Weights of a small transformer language model: width 96.
Each number is 128 + 32 x the weight over its row's rms, rounded and kept within 0 to 255. Layers, rows and columns count from 0. The size above them is the row's rms in percent of the matrix's.

# layer 4 MLP down (transposed), 384x96, rms 0.274, rows 319-354, columns 0-95
size [119 163  54 146  41 178 110  50  53  33  40 138  29 147 165 137  43 176  18  55  78  18 162  61  44  37 158  79  33  14 181 124  57  27  27  27]
[[ 70 181  73 133 121 114 143 161 149 137 144 114 122 133 119 118 102  81 146 122 166 159 126 111 140  96 112 170 113 133  94 105 134 105  83 139 139 150  52  97 113 103 123  95 125  43 133 174 191 113  91  91 110 148 146  84 125 133 123 126 141  95 121 167 112 178 128  83  89 122 124 149  26 183 141 141 114  72 121 123 109 138 156 132 134  36 109 124 193 122 131 128 140 165  99 123]
 [120 171 107  98 134 104 170 120 154 156 150 138 119 156 108 129 181  80 137 131 136 152 160  72 166 115  48 158 119 180 109 135  99  88  83  94  70 130  91 189 180 146 134 188 117 147 170 140 134 112  99 136 141 146 115 139 135 125 132 166 157 155 112 113 123 165 113 147 171 145 185  86 137 116 117 104 177  89 136 155 100  69 203 155 139 123 102 127  65 149 129 155 133 214 122 136]
 [ 63 139 100 101 124 157  95 170 137 132 175 115 141 165  73  96 124 115 158 155 145 128 132  92 117 128  93 183 124 132 137 163 189 126 153 124 166 104  38 129 131  64 155 117 163 158 135  72 191 168 128 126 145 136  82 131 180 173 102  82 122 106 135 129  95 102 102 141 110  57 182 122 160 130 102  94  72 118 119 137 144  83 103  93 134 101  85 110 128 172 122  78  92 109 114 128]
 [149 185 167  70 131 172 132 123 106 107 129 119 129 127 124 133 124 145 108 141 154 146  97 120 139 116 123 104 167 142 100 114 134 142 113  99  66 133  49 151 136 115 184 130 148 130 162 232 122 166 139 169 130 125  88 118  72 128 138 103 112 122 113 157 104 124  96 171 103 129 192  88 143 159 174  41 163 113 158 170 152 150 124 134  90 133 122 124  82 121 154 169 209 155 105 178]
 [141 173 153 105 130 138 154 152 168 138 141  96 179 120 171 135 106 102 139 149 121  72 122 153 136 142 151 184  64 102 138 160 149 194  98 133  78 126 146 122  95 123  88  63 146 104 130 138 142 131 116 126  98 141 167  34 128 111 125 115  91 118 132 112  72 112 163  89  84 186 126 156 107 190 141 185 109 119  85 114 110 165 140 184 127 166 114  86  77 135 149  96 112 169  76 102]
 [157 144 125 121 176 162 102 114 141 133  75  86 118 149 113 169 172 107 143 118 142 163  89 109  88 109 115  81 115 120 147 134 124 153  60  68  52 148  53 167 108 125 137 169 114  95 146 175 152 133 132 144 192 118 152 135 154 135 140 147 126 124 101 161 146 146 130 104 113 142 181 100 108 146 142  92  84 111 109 174 189 164 105 197  65 178  88 137  95 134 130 142 168 164  92 172]
 [116 143 173 146 152 141 139 145 166 123 132 131  89  73 140 125 184 126 203 120  85 206 105 134 124 106 179 162 110 139 152 130 186 122  64 148 101 116  79 149 115 141  97 149 103 193 121 165 195 160 176 153 136 161 120 111 118  87 144 140 143 132 151 162 128 109 100 167  97  68 146  83 131  85 112 167  95 130  79 133 147 157 157 139 118 115  75 157 185 137 119 125 134 149 117  56]
 [111 151 113  79  99 107 101 163 131 157 178  63 140 180 135 107 149 146 114  52 180 160 159 102 159 106  82  85 163 130 162 134 114 161 129  72 121 149 145 136  96 126 147 100 174  96 107 123 139 100 134  82 125 110 132  95 126 142 166 139 148 150 119 129 142 175 118 109  39 180 133 138 156  73  98  94  97  91 152  81 117 142 179 111 120 170  87 114 181 127 125 137 177 195 160 142]
 [133 149 114 206 132 127  66  84 150 129 168  38 111  73 160 124 152 162  73 113 135 147 132 164 126 134 194 200 147 122 107 163 159 112 132 163 137 174 125 147 114  91 115 167 148 196 143 127 153 176 161 137 139 189  90 145 117 124 144 160 136 104 104 146 147  76 103 131 123 135 145 156 132 145  64 134 108 112 138 116 198 163 111 187 149 123 106  93 120 128 176 147 157 141 134 101]
 [165 106 202 130  84 167  86 182 112 143 179 139 135 163 100 194 102 134 145 103 175 142 103  90 120 135 164 187 122  99 123 143 161 111 153 173 118  83 108 114 133  99 128 185  89  73 138 128 167  58 103 134 114 132 100 156  62 123 171 111  85 126 164 135 139 136 121 136 109 142 139  75 126 124 142 136 139 147  99 116 150 117  85 163 163 141 171 156  42  83 166 110 163 153 130 155]
 [212  90 139 155  94 123 107 186 134 145 129  84 117 171  60 124 139 178 162 139 152 160  88 106 115  91 144 182  66 144 100  92 147 160 109  55 126 117  96  89 120  87 113 127 148 108  96 138 142 119 170 135 180 133 117  80 133 133  93 110 153 153  78 201 116 148 134 111 115 162 132 111 172 120 134  88 125  91  90 176 137 113 141  77 121 158  89 122 170 115 134  85 150 127 130 190]
 [108 145  90 148  89 151 136 146 161 120 114  91 132  76 100 186 104 100 112 143 119  76 117  89  69 126 115 114 165 136  70 145 158 114  86  84 111 153  48 191  76 191 149 138 117  74 156 149 154 129 179 151 114 134 108  67 180 167 162 142 159 142 139 120 109 141  54  98 151 108 162 117 118  90 111  57 127 186 126 110 140 132 139 152 147 133  90  85  99 136 145 104 134 129 119 137]
 [192 125 171 138 124 180 133 104 115 130 118 115 126 149 100 149 150 153 109 147 114 144  78 143 143 151 148 166 131 101 162 117 133  76 145 181  57 128 138 174  73 113 141 107 115 104 105 110 124 188  56 137 167 108 115 139 159  76 131  59 136 141 155 142  80 128 182 123 126  83 137 174  82  85 155 107 156 124 144 113 160 187  91 104 103 139  72 206  82 185 121 128 116 128 127 144]
 [121 170  61  96 133 172 143 152 162 145 129  23 115 118 117 129 140  89 109 176 132 157 177 159 152 114 140  82 141 119 189 138  84 181 113 102 127 116  65 179  83 163 146 135 142 111 156 124  86 131 142  80 139  98 110 131 169 117 112 101 192  83  91  99 148  73 124  99 196 146 145 103 142 116  73 113 147  91 100 161 162 130 158 144 156 149 141 134 128 140 180 108  95 137 128 114]
 [169 190  92  64 126 180 134  94 123 110 115  92 125 148 115  40 147 136 126 125 160 137 161 117 132 101 118 187 121  56 167  88 142 163 127  24 116 111  98 153  86 144 164 159 152 142 161 143 126 167 189 104 107 163 120 150 141 120 195 126  69 123 134 157 119 164 128 140 110 162 139 125 136  81 111  89 126 108 131 114 114 174 146 177 151 117 132 137  86 106 133 150  84 140 124 165]
 [122 207 149  90 112 172 154  93 151 130 141 129 102 131 155 108 123 176 158 119  90 189 112 119 153  66 124 124 157 125 115  99  94 139 100  96  76  89  61 155 105 141 116 104 166 152 152 222 136 174 138 160 160 157 103 129  45 157 149 114  87 123 114 198 140 116 137  94 109 132 142 118  87 101 129 114 143 137 134 111 162 145 113 161 128 188 111 107  90 154 147 103 197 148 145 154]
 [166 178 120  84 125 133 117  52  41 113 149 133 155 154 121 131 174 147 140  90 142 162 144 115 177 154 149 139  88 168 131  98 129 103 141  71  79  76  93 132  95 174 183 172  79 148 121 124 153 119 143 116  73 134 133 165 148 120  81 146 114 136 131 113 142 134  88 158  93 117 176 158 115 112 114 145 131 142  96 138 158 113  85 159 115 118 189 115 158 144 167 107 161 196  48 130]
 [162 130 128 163 126 182 127 122 160 114 158 146 127 132 130 153  95 158 128 133 153 112  94 117 115 106 133 128 202 132 162 130 121 114  60  93  64 161  69 144 119 109 106 187 138 136 136 186 152 160 153 117 185 170 115 141 141 163 188  84 157 131  84 166 105 166 154 152  87 134 196 116 175 145 139  48  99 114 183 146 125 138 147 158 122 194  80 126 133 152 115 114 168 177 142 125]
 [135 142 157  64 124 117  67  96 163 144  89 100 175 148 102 104 119 122 169 156  88  86 134 174 172 150  70 128 145 116 118 131 106  98  79 181  78 136 119 127 115 200 139 128 123 149 147 116 122 147  98 171 129 118 145 114 109 121 151  94 110 147 112 166  45 137 111  88 200  43 145 114 164  92  61 126 133  85  73 134 120 123 127 108 112 176 116 155 150 136 141 115 175 105 145 149]
 [116 138 103 109 125 147 111 115 188 137 147  94  74  57 139 117 123 213 140  72 108 190 122 126 210 112 135 152 136 158 144 105 131 153 147 128 113 128 120 132  77 106 161 157 106 150 141 178 157 110 111 108 137 115 128 134 143  58 133 164 108 187 105 171 116 131 122  94 110 122 167 100 139 101  89 154  79  77 175 138 145 139 105 165  62  97 123  76 133 138 169  96 128  97  74 178]
 [ 77 143 206  85  87 116  86 122  95 163  36 125  86 139 157 107  98 123 101 132 148 106 128 181 106 134 143 125 142 125 112 156 118 176 105  98 139 131  56 133 112 108 117 133  65 117 165 166 161 133 109 181 119 129  78 176  94 111 120 112 160  49 155 114  98 132 104 114 111 147 104 129  89  95 155  94 107 155 134 134 166 150 135 128 129 175 183  73 118 156  88 170 182 154 143 128]
 [ 79 130 107  71 121 156  87 175 115  94 179 127 128 101 131 146 128 142 191 202 110 123 103 158 136 113  90 180 109 153 152 160  99  88 165 182 161 153 113 168 167 142 141 126 150 103 132 152 118 125  83 122  62 177 157 159 177 160 114 126 126 154 173 162 161 146 105 143 120 113  94 124 128  69 176 207  76 116 136  90  98 165 143 149  86 171 136 162 147 159 175 105 130 141 122 130]
 [118 126  84 197 140 201 208 143 170 141 200 140 130 182 117 124  94 111 107 128 148 150 154  84 124 124  97 139 167 160 134 151 137  57  85 127 142 154  53 114 137 135 128 118 103  99 168  96 166 157 139 123  92 122  96  81 192 134 117 136 205 167 152 109 112  83 144 114 108 149 165 149 110 120 100 121 140  86 137  93 153 146 131 141 148 143 156 148 137 108  44 100 110 113 120 124]
 [109 120  96 122 107 150 135 155 157 111 145 102  87  45 133  90 110 131 126 113 172 108 185 130 155 159 123 148  80  86 110 164 120 115  86 147 118 168  93 113 108 100 167 151 110 108 122 176  91 122  91 122 143 128 135 136 150 200 142 133 103  57 127  98  97 129 144 152 132 124 135 128  89 137 138 120 138  79 189 172 102 122 129 143 180 141 201 201 144  43 118  72 174 124  88 155]
 [141  80 114 131  86 144 114 130 121 125 151 101 147 134 126 164 146 114 137 123 182 145  73 140 124 129  92 133 198 135 167 141 114 109 126 121 102 152  83 162 156 196  80 126 130 108 145 181  93 255 123 107 100 127 130 180 123 169 176  76  99 165 173 147 138 129 164 158  78 125 150 136 137 146  82 110 105 168 110 151 140 101 155 123 105 112 181  88  91 144 131  92 172 137 102 164]
 [126 154 147 196 115 131 145 179 146 145 114 132 105 138 100 172  75 131 136 116 149 104 169 114 172  92 151 100 141 172 117 109 147 110 136 159  94 126  94 133  86 134 133 144 116 138 168  92 147 148 184 157 125 143  77 192 105 117 109  88  95 104 106 196 106 148 126 139 162  80 105  90 124 164  65 120 111  47 124  84 101  77 142 159 137 122 200 133 147 146 137  81 185 155 174 178]
 [175 193  61 147 149 173 144 175 133  81 126 110 175 123  87 145 139 135  80  81 140 110 110 100 169 122 134 161 183 159 126 126 154 148 139  73 113 151  60 143  97  79 103 182 128 169 155 191  85 150 130 107 124 152 158 117 117 136 153 176 168 169 123 118  80 127 132 189 133 137 162 128 171 103 189  76 132 164 149 165 141 142 112 192 133 165 127 121 105 146  99 119 129 130 140 105]
 [ 91 120 153 147 101 175 162  99 136  77 163 136 170 150 120 159 145  86 179 107 103 110 162 139  92 117 109 170 152 179 142  74 107 179 151 104  94 145 147 113 111 116 161 200 130 115 195 149 160 206 148 117 141 148 190 166 124 133 147  95 137 123 171 114 111 142 105 123 135 202 194 117  71 129  74  93 141 127 162  89 123 137 111 143 146 106  93 108 130  82 128 159 137 139 190 122]
 [184 182 148 180 125 137  63  91 138 106 166 184  99 164 155 127 108  81 152 104 187 156 152 123 114 131 127 163 170  82 147  91 184 136 128 141 105 141 127 125 120 160 119 102  75 121 157 125 127 165 102 145 121 140  83  95 164 181 106  58 118  89 124 128 127 155 107 192 121 107 133 121 148 115 143  90 160 113 168 202 119 172 115 116 123 119 158 112 132  83 100 136 138 174 110 218]
 [ 98 125  86 100 113  64 217 113 153  97  85 146  82 129 177 151 114 109 161 150  83 166 157 128 178 100 149  90  90 120 153 110 126 126 118 130 128 126 114  67 149 189 128 175 131 112  99 164 174 128  72  95 135  97 128 113 147 133 162  92 112 145  81 225  71 133 136 105 121  97 124 118  81 132 134 136 161 156 132 166 128 164 159 152 114  90 191 128 123 104  92 133 150  85 106 111]
 [ 96 125 112 161 133 139 133 114 181 115 182 121 121 208  91 126  68 110 127 105 144 124 147 103 131 102 122 104 158 177 164 150 136 123  96  56  86 130 101 193  82  63 173 130 127  62 163 139 110 148 105 108 109 119 155 143  93 119 123 130 143 168  77 159 118 115 152 181 137 162 145 147 106 131 104 108 140 102 138 189 160 196 140 209 153 153 148 115 100 143 171 125 156 144  97  81]
 [146 175 126 194 104 113 130  99 115 138 125  47 121 140  89 123  88 108 145 153 206 147 167  37 105 123 162 101 140 120  97 136 150 142  62 110 120   5  89 149 115 160 113 138 116 151 112 112 136 141 152 164 102 151 112 103 125 154 151 144 117 163 145 108 189 143 140 121 126 124 170 126  82  81 137  84 152 135 164 154 150 164 137  97 160 152 117 130 167 123 140 139 190 138 138 146]
 [133 146 126 101  94 147 161  32 121 145 145 130 140 101  88 102 116  85 122 116 142 181 135 150 134 158 121  99 184 173 112 117 100 129 129 140 158 164  95 127  61 158 183 124 118  94 121 196 131 149  99 104 222 156 166 156  69 116 147 133 162 126 162 155  98 119 128 170 158 112 137 132 120 111  82  77 115  68 170 123 140 147 159 187  94 135 146 114 106 168 124 169 170 152  98 156]
 [166  86 135 168 126 155 175  51 129 158 137  84 119 155 108 142 140 171 203 150 139 128 140 187 119  93 149 124 159 117 189  85 184  89 132 123 124 138 138 124 126 164 120 137 106 153 194 171  98 129 115 123 141  31 169 133  98  97 135 104 161 107 126  93  74 156 111 150 131 162 151 115 148 138 119  53 106 135 138  93 159 107 133 155 138 130 103  63 141 181 132 144 164 174  99 126]
 [116  84 164 138 106  61 103 168 174 113  85 138 134 148 127 146 132 214  98  72 134 161 166 169 143 114  49 107 143 198 143 117  93 146 188  79 125 151 139  94 147 150 155 130 137  66  64 118 134 135 134 191 137 145 137 129 168 143 111  80 154 124 135 121  83 194 114 130 122 132 117  99 145 120 151  93 169  74 139 179 148 152 150 106 122 113 125  94 125 125 124 109 150 161 184 136]
 [107 104 122 160 149 151 109 119 130 167  58 116 142 143 175 193 112 152 109 165 152 160 119 119  93 115 167 104 126 117  98 134  88 116  87 126 161 120 146  86 102 148 134 206 138 162 195 137 110  94 123 190 132 175 150  99  68 114 133 161 139 123  81 101 122 117 169  65 112  61 119 133 124 223 133 118 167  82 111 143 137 114 110 170 168 140 158 144 118 128  89 165 138 104  98 174]]
# layer 4 MLP up, 384x96, rms 0.5, rows 320-355, columns 0-95
size [105 136  80 112  80 143 108 119 130 114  98 115  91  68  77 115  76  86 113 120  78  93 101 128 118 110  87 102 126  94 123 125  89 112 124  80]
[[123 108 109 133 122  67 134 104 178 109 117 214 166 145  40 155 118 119 122 152 132  65  71 101 106  89 167 166 154  79 112 139 124  81 154 130 129 132 158 159  83 140 103 112 113 135 136 161 128 136  99 145 170  89  87 164 143  72 170 113 128 110 187  99 152  69 142 102 103 100 165 113 138 120  86 157 123 112 128  97 102 163 145 150 129 129 205 162 152  95 167 114 167 132 111 169]
 [147 122 122  70  95  66  99 114 143 101 123  89 130 110 162 113 160 116 109 135  35 193 118  76 139 121  86 189 113 116 129 119 111 153 187 136 144 164 154 123 135 149 170 100 137 148  96 170 161 123 121 135 135 132 178 124 133 152  78 171 123 114 108 110  59 128 150 154 122 157 114 102 128 111  78 199 195 142 167  86 105 136 188 126  66 151 145 142 127 109 180 135 113  94 157 104]
 [102 132  83 122 136 139  99 162 102  79 137 163 143  79 164 164 154 137 143 109 102 150 120  52  97 181 142 103  93  96 121 127 133 143 133 119 104  93 174 128 111 137 130 135 169  75 118  99 119 182 147 160  97 137  70 181  89 176 118 174 156 133 164 132 112 103  76 148 121 141 181  71 124 109  56 147 144 107 189 154 111 119  95  94 132 105 170 101 141 148 107 155  74 142 140  46]
 [ 79 129 168 137 119  91  94 148 122 103 130 122  92 143 133 141 163 148 149 170  91 103  82 154  71 140 111  71 131  76 137 151 157 119 126 154 155  82 158 100 168 156 100 113 117 100  84 123 156 135  45  67 164 191 137 153 136 117 167 179 182 162 120 101 113 135 168 205  89 156 129 118 144 125 119 165 134 127  68 134 173 102 189 105 163 130 143 104 163 133 106 139 133  77 143  91]
 [100 122 109  99 120 120 121 135 155 164 175 154 121 137 141 163 120 149 216 171 151 141 154 125 116 142 109 151 171 124 139 178 140 167 169 174  65 156 124  91 139 103 146 114 172 168 137 164 170  92 118 128 107 106 106 156 145  94 109 122 153  78 190 144 159 158 138 104 167 150  67  75  74 120 150 133 162 135  99 141 135 112 119 120  81 114  99  82  82 117 122 145  62 189  72 190]
 [150  92 132 125 156 108 116 132 128 147 136 123  99  58 171  97 132 104 123 106 167  70 158  94 130  94  58  75 133 125  88 158  92 133 153 157 134  87 102 111 117 165 132 121  67 177 179  67 108 116 115 118  37 159 123 128 108 113 104 144 108  79 140 157 150 112 108 144 146 145 125 111  91 157  91 164 121 177  90 128 115 102 143 104  58 131 168 113  94 107  57 195 134  96 132 114]
 [ 45 115 150 111 169 116 168 156  80  86  85 168 114 118 112 190 138 133 132 104  45  53 150 164 161 129 172 114 131 111 108 175 176 116  88 169 137 125 172 107 139 137 111 130 114 107 126 141 139 136 122 176  68 151 144 118  78  84 141 174  74  95 149 123 130 128 150 134  90  78  95 137 125  94 117 163 125 134 128 123 148  83 186 161 128 134 160 131  93  86 130 148 110 101  74 172]
 [ 80 147 127 146 194 208 167 127  88 153  89 134  93 152  92 106 144 214  97 147 120 107  97 121 146 113 124 123 100 136 118  97 163  97 192 157 122 165 181 180 119 152 114 136 136 117 131  62 137 114  83  93 147 139 152 170 141 144  77  98 102 101 184 160 156  82 159 156 188 127 123 141 103 129 119  91 154 138  96 105  91 164 161 128 102 169 131 101 107 153 130 122  82 122 132 195]
 [ 87 113 105 210 127 149 112 120 167 133 103 130 153 109 182 126  36 153 144 132 115 165 134  97 112 126  82 113  93 123 125 137 206  83 147 156 165 131 168 130 159 130 168  62 139 134 117 118 161 136 110  82 102 112 111 138 210 118  89 128  72 100 131 124 111 138  53 136 162 153 135 128 178 155 114 152 136 168 162  87 159 144 147 142 111 117 129 123 130 115  99  92 143  74  68 176]
 [108 143 143 156  53 101 136 153 108 127 133 164 141 101  95  85 124 125 149 122 120 134 116 178 190 100 139  84 135 127 107  95 122 134 107 149 152  92 134 147 177 149 190  67 136 142  91 111 125 133  87 143 146 103 114  98 117  96  37 102 147  96  98 127 128  99 115 125 102  74 107  80 144 102  93 203 106 118  91 169 123  92 182  69 153 144 145 164 150 168 145 199 178 130 149 163]
 [106  57 166  88 138 161 114 125 149 153 116 109 138  95 112 120  82 131 134  99  60 132 129 168 131 124  89 163 129 121 156 135 100 127 188 141  98  96 127 120 190  85 164 167 131 131 142 147 207 105 181 144 199 141 103  77 105 151 121 146 145  88 154 119 124 105  98  85 149 128 133 111  97 177  97 204 127  99 121  44 143  98 156  95 143 108 119 125  79 118 133 154 135 192 139  95]
 [147 102 176 151 146  72 156  78 111 179  72 106  97 108 160 122 143 167 112 191 156 119 126 145  98 142 134  82 129 181  88 111 123 110 146 138 175 121 130 138 130 120 101 132 147 149  76  91 113 109  78 173  98 132  95 159  90  28 155 105 132 136 123 128  77 119  94 124 127 132 146 141 215 121 171 159 145 163  76 124 101 149 146 114 118  80  95  84 113 130  77 134 122  82 179 126]
 [151  55 123  59  94  95 163 120 143 140 122 158  90 131 121 182 147 111 155 102 140 124 129 134 172 143 154 110 108 180 176 157 129  75 116 105  82 101 166 143 196 149  58 161 154  78 122 164  55 124 118 147 173 152 120 119 204 134 148 135  85  66 123 127 112  91 202 112 138 154 130 179 138 131 127 105 112 157 123 113  88 129 137 117 145 137 148 118  87 147 174 131  86 142 128 160]
 [142  97 151  95 129  94 132 109 168  82 127 127 142 148 183 133 164 175 100 134 162 123 140  73  94 146 184 136 102 167 129 146 123 120 181 158 134 145 174 164 100 194 125 149 103 134 101 158 139 170 139 130 158 160  83 150 158 144 117 114  81 106  88 116 150 190 111  82 154 191  82 120 122 119 108 119 144 134 150 120 133 175 110 202  60  82 159 119 156 200 171 165 139 179 112 129]
 [165 136 118 137 110  33 165  71 110 149 112 160 124 145 100 146 129 127  98 119 170 155 166 160 151 123 135 146 106 102 140 144 154  98 141 152 139 110 159  52 181 133  78 163 175 208 105  99  64 130  99 144 132 126 172 158 108 156 173 169 125 185 160 111 142 119  89 134 134 122 115 130 163 168 154 144 128 163 110 177 122 125 172 107  76 117 109  83 159  98 127 133 126 129  43 107]
 [113 108 144 141 137  32 122 102 130 182 111 170 135  86 134  77 100 121  70 115  83 190 153 132 137 182 112 112 136  82 183 146 167 132 112 119 164 110  72 169 146 146 123 111 151 126 143  73 115  71  61 124 217 138 140  82 132 130  99 104 135  95 109  96 145 125 115 118 175 101 117 139 139 116 130 118  83 150 118 116 133 108 111 129 129 116 147  81 109 187 189 178 120 160  95 109]
 [158 120 141 178  77 146 148 146 177 117 124 152 116 126 163 112 130 145 159 172 129 126 158 117 145 151 157 112 111 145 177 171 193 101 125 132 130 168 152 120 146 122 162 193 207 185 166 103 140 112 116  80 114  94 141 143 135  94 163 117  74 115  58 157 146 140 113 146 128  92 156 179 163 123  84 138 116 126 156 113 119  71 157  99 157 162 168 121 139 131  80 202 139 125 160  45]
 [ 92 177 171  96 199 121 111  87  86 137 131 146 142 113 146 154 117 143 106 120 117  83  98 118 121 109 118 107 170 122 103 155 137  96 119 123 161 112  93 127 212 118  62  94 202 172 124  70 173  81 130 191 116 103  90 124 193 147  86 145 149 104 158 142 119 112 130 104 138 188 136 118 156  69 116 173 125 169 139 125  98 142 119  97  69 121 167 111  96 122 142  91 138  91 112 166]
 [134  80 171  87  84 144 100 146 180  82 100 187 108 136 138 103 161 178 105 172 131  86 155  68 120 134  98 203 163 128 144 101  76 131 141 124 170 176 145 160  93 109  78 149 146 114 110 139 158 135 124  97  76 129 133 127 162 138 103 182 164 112 123 131 123 109 101 146 174 134  73 158 110 173 136 124 126 189 126  75 106 123 156 155 128  91 182 158 137 175 106  75 111  81 154 110]
 [175  80 146 135 106 127 110 150 199 139 117 209 105 114 149 140 121 152  58 108 185 119 158 160 144 122 173 118 157 175  85 121 118  75  58 147 172 126 187 135  69 129 176 147 176 141 119 128 119  78 113 152 100 124 174 107 153 114  98 146 122 112 128 123 126 145 127 122 127  96 135 125 111 101 136 160 171  86 133 156  75 148 101 121  86  83 128 114 127 170 145 141  63  74 129  67]
 [ 84 107 127 168 180 159 137 115 124 123  94 186 167 116 173 125  92 143 173 143 104  90 159  98 102 157  96 109  98 150 148 120 122 112 178 146  97 200 139 129 111 142 153 139 136 121 149 107  62 115  77 129 145 113  97 131 146 102 139 116 136 137  93  78 193  84  82 195 160  99 169  49 144 160 104 129 110 118 119 150 149  93 120 127 133 106 122 150 103 101 136 110  79  38  74  96]
 [119 123 106 142  99 104 106 140 189 120 134 132 125 145 110 102 151  95 174 116 101 171  69 103 107  80 124 128 137 217 134 160 164 113 110 110 164 156  89 137 171 100 117 110 176 146  84 157  83 139 161 133 153 113  86 134 126  75 127 168 110 114 182  68 116 109 119  94 140 138  97 217 110 119 154 139 174 143 179 101  89 132 112  97  64 131  89 140  94 107 177 156 126 118  58 144]
 [187  82 174 152  33 145 157 140 148 130 160 175 135  84 115 143  89 123 164  99 101 113 136  99 176 132 154  36 101 158 125 145 154 123  97 167 153 146 117 148 129 114 118 154 105 111 136  97  79 121 153 122 103 151 106 106 148 102  74 126 128  96 128  97 158 185  81 142 154  77  53  90 138  99 103 123  97 181 113  89  81  61 154 106  83 149 125 128 132 121 121 156 102 118 122 120]
 [ 92 110 176 174 115 132 116 127  82  64 103 179 163 118 127  79 140 144  39 211 113 101 139 144 139 126  85 123  73  89 127 107  66 111 148 137 145 113 135  75 176 132  99 136 140 139 141 132 104  97 164 146 105 122 135 169 104  96 125  97 128 101 120  54 126  60 149 142 139 145 156 134 150 165 121  94 118  71 152 128 138 155 114 113  86 121 117  58  72 135 133 121 118 133  87  77]
 [ 78 122 177 114 154 112 122 115 120 143 151 165 116 123 158 127 121 125  86 128 152 104 146 120  96 144 113 133  89 192  83  83 101 119 160 139 160  88  92 126 177  75  86 124 150 131 191  80  91 104 153 152 141 146  91 166 114  66 131  86 135 130 133  50 138 117 119 183 143 125 176 169  75 133 125 147 134 137  86 120 126 121  73 124 157 137 144  98 219  89 144 151 182 111  75  83]
 [102  85 135  97 135 126 136 172  26  67 143 137 158 124 154 230 151 142 137  94 150 135 131 138 105 137 116  97 159  92  91 158 119 193 158 154 142 108 151 134 151 131 105 120 187  67 149 126  94 156 109 142  83 119  92 164  88 153  99 150 128 130 121 140  94 111 106 127 106 173 125 112 104 107 134 149 177 148 144  88 138 172 139 120  92 110 103 118 114 117  78 144 126 139 136  19]
 [101 115 101 114 176 109 107 164 178 122 124 179 147 116 187 117 142 161 120 124 112 165 140 180 137 178  97  54  97 161 104 127 120 216 138 132 130 144 162 172 142 132 122 135 150 114 156 120 179  63 153  49 138 158 134  99 148  91 128 121 123 112 173 100 135 169  86 150  75 136 173 130 144 145 156 176 165 133  82  63 170 190 136 127 127 129 134 142 148 109 136 104  81 103 106  93]
 [161  88 127 106 122 116 132  94 134 130 100 147 138  96 109 145 111  90 107 165  94 162 131 167 146 146 133 135 124  86 129 152  50 119 126 127 176 118 195  88 138 151 166  64 165 109 142 114 113 129 107 125 127 139 126 181 136 111 152 174 105 189 112 174 114 150  34  74  82  75  99 101  84 172  80 128  72 125  59 163 121 142 106 104 140  99 156 147  88 149  93  77 116 135 108 120]
 [138 119 165  99  58 103 117 129 131 125 141 190  81  85 148 179 122 195 129 107  78 135 155 110 134 139  96 178 169 147 149 145 111 129 118 140 188 160 192 123 115  94 184 160 195 120 108 144 152 124  89 155 113 194 151 106 107 147  49 206  74  86 137 107 117  78 147 121 135 118  58 115 116 136 155 115 123 184 105 101 146 138 155 132 130 108 164 151 123 120 131 112 116 125 128 131]
 [ 83  89 145  92 121 127 119  91 153 116 160 162 160 134 124 126 113 103 115 160 108 141 114 119 124 125 116 106  85 131 127 178 105 119 114 145 117 112  90 116 180 133 118 198 151 182 120  63  84  86 147 133  79 175 106 113 109 160  85 112  19 132  74 152 135  90 165 108 131  98 143 142 141 130  84  65  95  97 170 142 195  75 105  71 120  94 163  90 125 171 113 130 146 116 134 103]
 [138 109  74 115 145  99 116 170 134 163  65 108 111 150 160  97 161 134 157 168 120  48 166 122 135 136 113 107 127 151 124 152 137 183 156 163 169 166 147 129 162 179 181 154 144 213 145 124 158  76  96  79 148  98  93 130  91  99 181 138 112 146  72 149  95 129 160 130 115 116 171 125 151 191  85 139 136 148 128  57  88 123  92 109 141  87 152 126 134 124 158 138 121 171 129  76]
 [105 100 161 137  81  73  97  94 138 126  69 136 125  63 148 106 114 136 132 165 102 143 114 122 105 157 129 164 134 134  93 142 165 162 147 144 189 197 202 175  61 171 140  91 119 162 142 103 138 100 129 154 133 173  93 154 165  98 138 125  97 100 123 137  77 169 132 198 130 112 155 139 185  80 133 116 124 150 122 113  87 103 157  84 118 124 108  74  60  87 107 146 110 125 100 109]
 [ 85  48 155 104 112 138  31 136 149 106  97 125  96  86 162  95 149 144 107 171  98 155 130 100 118 137 120  92  94 137 144 143 197 139 157 164  92 136 136 116 137  48 132 118 143 121 146 107 175 116 153 117 124 148  75 163 169 158 126 135 125 140 119 127 161  91 143 119 155 145 142 156  96  45 131  69 101 107  91 122 108 136 167  89  72  57 162 107 140 101 177 132 102 142 144 148]
 [105  51 141 112 129 176 136 148 112 104 147 173 140 138 118 116 124 197 118 186 131  93 104 124 153 135 174  94 128  85 106  69 120 152 121 133 156 134 130 134 142 142 149 116  91 102 163 123  95 117 141 179 110 114 144  93 110 127 129 121 110 134 130 109 179  68 112 124 155 170 130 104 118 166 127  74 128 208 105 109  90 156 196 105 139 156 141 177 172 168 129 181  39 149 196 151]
 [152 123 191 120 136  97 116 105 119 106 147 109 151  92 120 145 141 158  80 144  66 162 139 111 131 151 129 119  97 125 116 125 114 148 187 118 253 125 147 230 113 196 131  77 119 121 126 125 171 132 106 105 111 120 151 148 161 181 121 144  57  41 140 155 140 135 113 119 141  91 144 150 147  80  96 114 100 148  75 181 154 107 133 100 130 142 115 152 143 110 136 114 136 132 102 136]
 [153 152  95 142 184  92 228 135  97 132  84 161  99 103 147 172 126 120 133 126 112  95  98 133 136 164 151  79 132 153 163 127 102 159  90 139 183 120 103 109 135  71 115  63 148  97  71 106 157  69 129 115 110  98 106 139 179 163 121 180 120  77 150 137 120 120 142 162 161 145 119 130 151 155 106 183  85 106 104 131 171 181  91  68 117  93 124 106 151 173 136 135  92  93  93 108]]